config = dict(
    positions='rope',
    init_std_o=0.0,
    init_std_up=0.0193,
    init_std_down=0.0,
    doc_mask=False,
    dataset='wikipedia_en',
)
Each number is 50 + 15 x the weight over its row's rms, rounded and kept within 0 to 99. Layers, rows and columns count from 0. The size before them is the row's rms in percent of the matrix's.

# layer 7 attention query, 256x256, rms 0.0567, rows 0-10, columns 64-127
091:26 35 62 51 41 46 38 46 22 47 56 47 60 70 80 44 64 25 49 59 13 39 53 44 33 39 65 66 45 39 45 55 60 55 51 39 39 76 46 36 38 47 42 73 71 50 44 45 47 60 57 38 49 39 34 60 38 48 50 60 41 60 58 42
136:80 57 43 65 61 56 58 57 80 59 54 52 51 41 23 66 33 64 63 51 69 64 55 65 68 71 34 28 60 51 53 42 41 45 52 52 59 17 46 69 51 43 54 31 29 44 46 51 54 46 45 68 44 54 60 41 66 67 49 41 70 53 39 55
136:78 52 56 77 65 46 29 52 66 53 59 50 60 34 16 72 57 54 69 56 70 38 61 58 80 65 43 36 57 63 36 56 37 41 66 54 66 21 40 63 66 37 52 31 45 45 49 56 42 43 33 47 57 42 62 41 75 61 52 44 64 58 42 68
092:57 53 23 46 51 51 71 49 26 67 48 69 21 48 37 38 60 56 34 56 48 32 62 77 62 57 74 37 37 54 39 42 59 30 46 52 52 49 53 58 30 10 65 52 59 56 44 63 40 63 50 45 72 36 36 80 17 57 48 32 34 32 25 40
093:26 34 62 45 41 41 38 45 26 51 61 50 58 73 83 45 61 26 53 60 13 40 53 43 37 37 67 65 45 43 47 56 60 61 50 38 45 71 44 28 36 53 51 74 75 51 46 49 47 59 53 37 48 35 37 62 36 51 51 60 36 62 62 34
053:64 61 52 61 57 36 43 41 54 49 70 31 38 39 40 64 66 67 63 39 55 32 64 55 33 46 60 32 75 78 30 65 38 44 73 57 61 63 55 50 43 57 36 72 41 71 64 47 56 36 48 62 72 49 29 56 42 58 58 81 67 64 33 40
117:35 43 53 43 36 41 75 49 21 46 38 46 34 69 88 33 45 43 26 39 27 54 41 37 33 41 52 68 45 45 55 51 64 47 37 56 34 64 47 26 31 54 41 73 60 53 38 44 74 62 70 45 51 50 23 48 30 30 52 74 43 41 66 36
098:38 43 64 42 57 51 53 55 44 22 51 22 56 64 41 49 41 58 33 45 36 45 48 45 38 52 36 77 61 57 42 69 67 47 46 30 47 57 88 41 07 37 51 46 64 61 29 45 34 34 54 29 51 52 63 69 25 25 37 77 59 55 39 78
100:25 49 56 31 53 52 67 25 27 10 26 61 44 52 69 51 63 42 57 36 53 53 52 43 50 59 46 47 71 11 44 20 48 32 68 71 62 58 87 47 79 71 50 54 36 57 46 45 51 39 40 44 27 52 41 43 55 19 37 46 39 31 62 39
102:37 72 63 59 46 51 50 67 32 46 60 71 58 40 56 62 46 55 58 50 36 30 69 44 33 46 52 75 50 72 14 43 54 65 64 53 45 49 55 06 55 39 34 74 44 26 58 49 54 46 34 44 50 57 69 46 45 43 70 58 52 51 62 50
093:55 46 67 71 69 50 48 52 39 73 52 62 71 82 51 30 51 52 43 42 58 67 48 73 56 57 53 56 54 23 46 61 78 42 44 32 38 79 22 74 40 44 53 72 41 65 47 34 63 45 62 43 54 45 33 68 58 25 42 60 36 46 50 39
# layer 7 attention key, 256x256, rms 0.056, rows 0-10, columns 64-127
012:31 44 31 49 69 51 29 35 50 38 31 40 52 43 55 24 55 32 60 57 43 75 62 51 62 40 65 51 42 82 45 62 13 65 74 48 47 56 31 43 36 31 68 40 46 46 46 51 35 48 92 49 53 53 76 67 66 66 20 30 50 83 58 60
040:50 71 32 55 65 59 17 55 48 50 18 62 65 32 40 53 52 53 76 52 45 49 79 41 68 45 66 30 29 66 54 58 36 50 67 52 42 46 39 53 40 59 38 49 22 45 30 55 55 39 76 43 53 62 93 55 69 60 27 28 54 59 45 60
072:49 34 42 56 23 34 55 53 44 54 82 49 49 51 47 57 60 24 26 63 42 46 50 44 41 60 61 67 35 47 38 32 39 64 54 53 33 47 72 20 61 53 55 70 78 45 34 52 73 53 40 62 40 37 45 54 25 50 55 63 45 27 41 15
115:73 71 57 50 51 64 36 46 30 50 38 62 49 39 43 43 54 65 50 29 45 60 75 52 59 31 75 27 29 63 48 49 51 25 78 41 41 37 58 49 47 84 60 52 64 56 68 56 33 46 53 36 36 47 43 53 46 60 38 44 56 48 71 51
013:50 51 68 50 63 35 34 23 36 43 62 40 45 33 03 70 41 42 21 40 51 54 36 34 39 64 31 36 54 52 55 55 76 68 33 42 17 41 46 66 64 35 41 49 56 37 59 30 58 52 42 72 54 66 58 67 71 63 66 14 45 73 41 55
024:51 67 60 92 60 46 14 37 05 51 51 48 39 57 35 53 51 32 54 57 49 45 44 55 39 49 56 26 59 49 49 44 60 68 56 50 44 52 30 43 46 55 43 47 79 45 60 52 33 47 24 44 51 91 92 53 64 43 66 11 43 43 42 49
075:33 41 51 39 50 56 89 39 61 55 70 33 46 52 63 46 53 58 39 44 35 51 45 34 53 63 25 52 80 45 40 35 57 41 45 64 64 63 48 59 47 48 69 37 59 46 49 42 60 46 37 63 45 21 01 42 21 45 50 61 52 42 37 19
116:30 58 59 76 54 57 64 39 43 38 33 50 59 78 26 27 41 17 84 63 56 36 62 86 75 48 49 51 37 46 58 50 65 45 69 39 40 54 54 45 31 36 51 28 09 63 33 35 40 41 86 65 82 55 67 41 37 38 45 36 55 52 50 71
109:44 33 47 29 50 54 66 45 34 49 45 53 84 52 69 33 71 45 80 33 67 81 52 62 35 31 41 40 60 59 72 56 30 54 53 37 46 43 42 61 76 77 49 51 58 38 63 35 79 35 40 39 55 60 48 28 55 42 53 59 60 39 32 49
114:61 32 71 99 93 59 40 43 41 60 41 62 46 54 63 62 32 60 57 36 26 38 47 64 21 61 63 34 46 45 41 55 77 37 52 61 19 66 51 55 40 73 47 55 21 80 56 62 68 78 24 51 50 71 64 55 44 42 68 56 35 72 26 52
112:44 62 34 48 39 48 44 54 60 53 41 57 48 59 53 40 60 81 53 70 51 55 68 61 80 39 43 37 63 53 82 56 44 39 22 60 46 69 43 63 67 47 45 53 34 43 39 48 34 50 34 28 67 68 30 51 74 50 56 49 46 69 44 60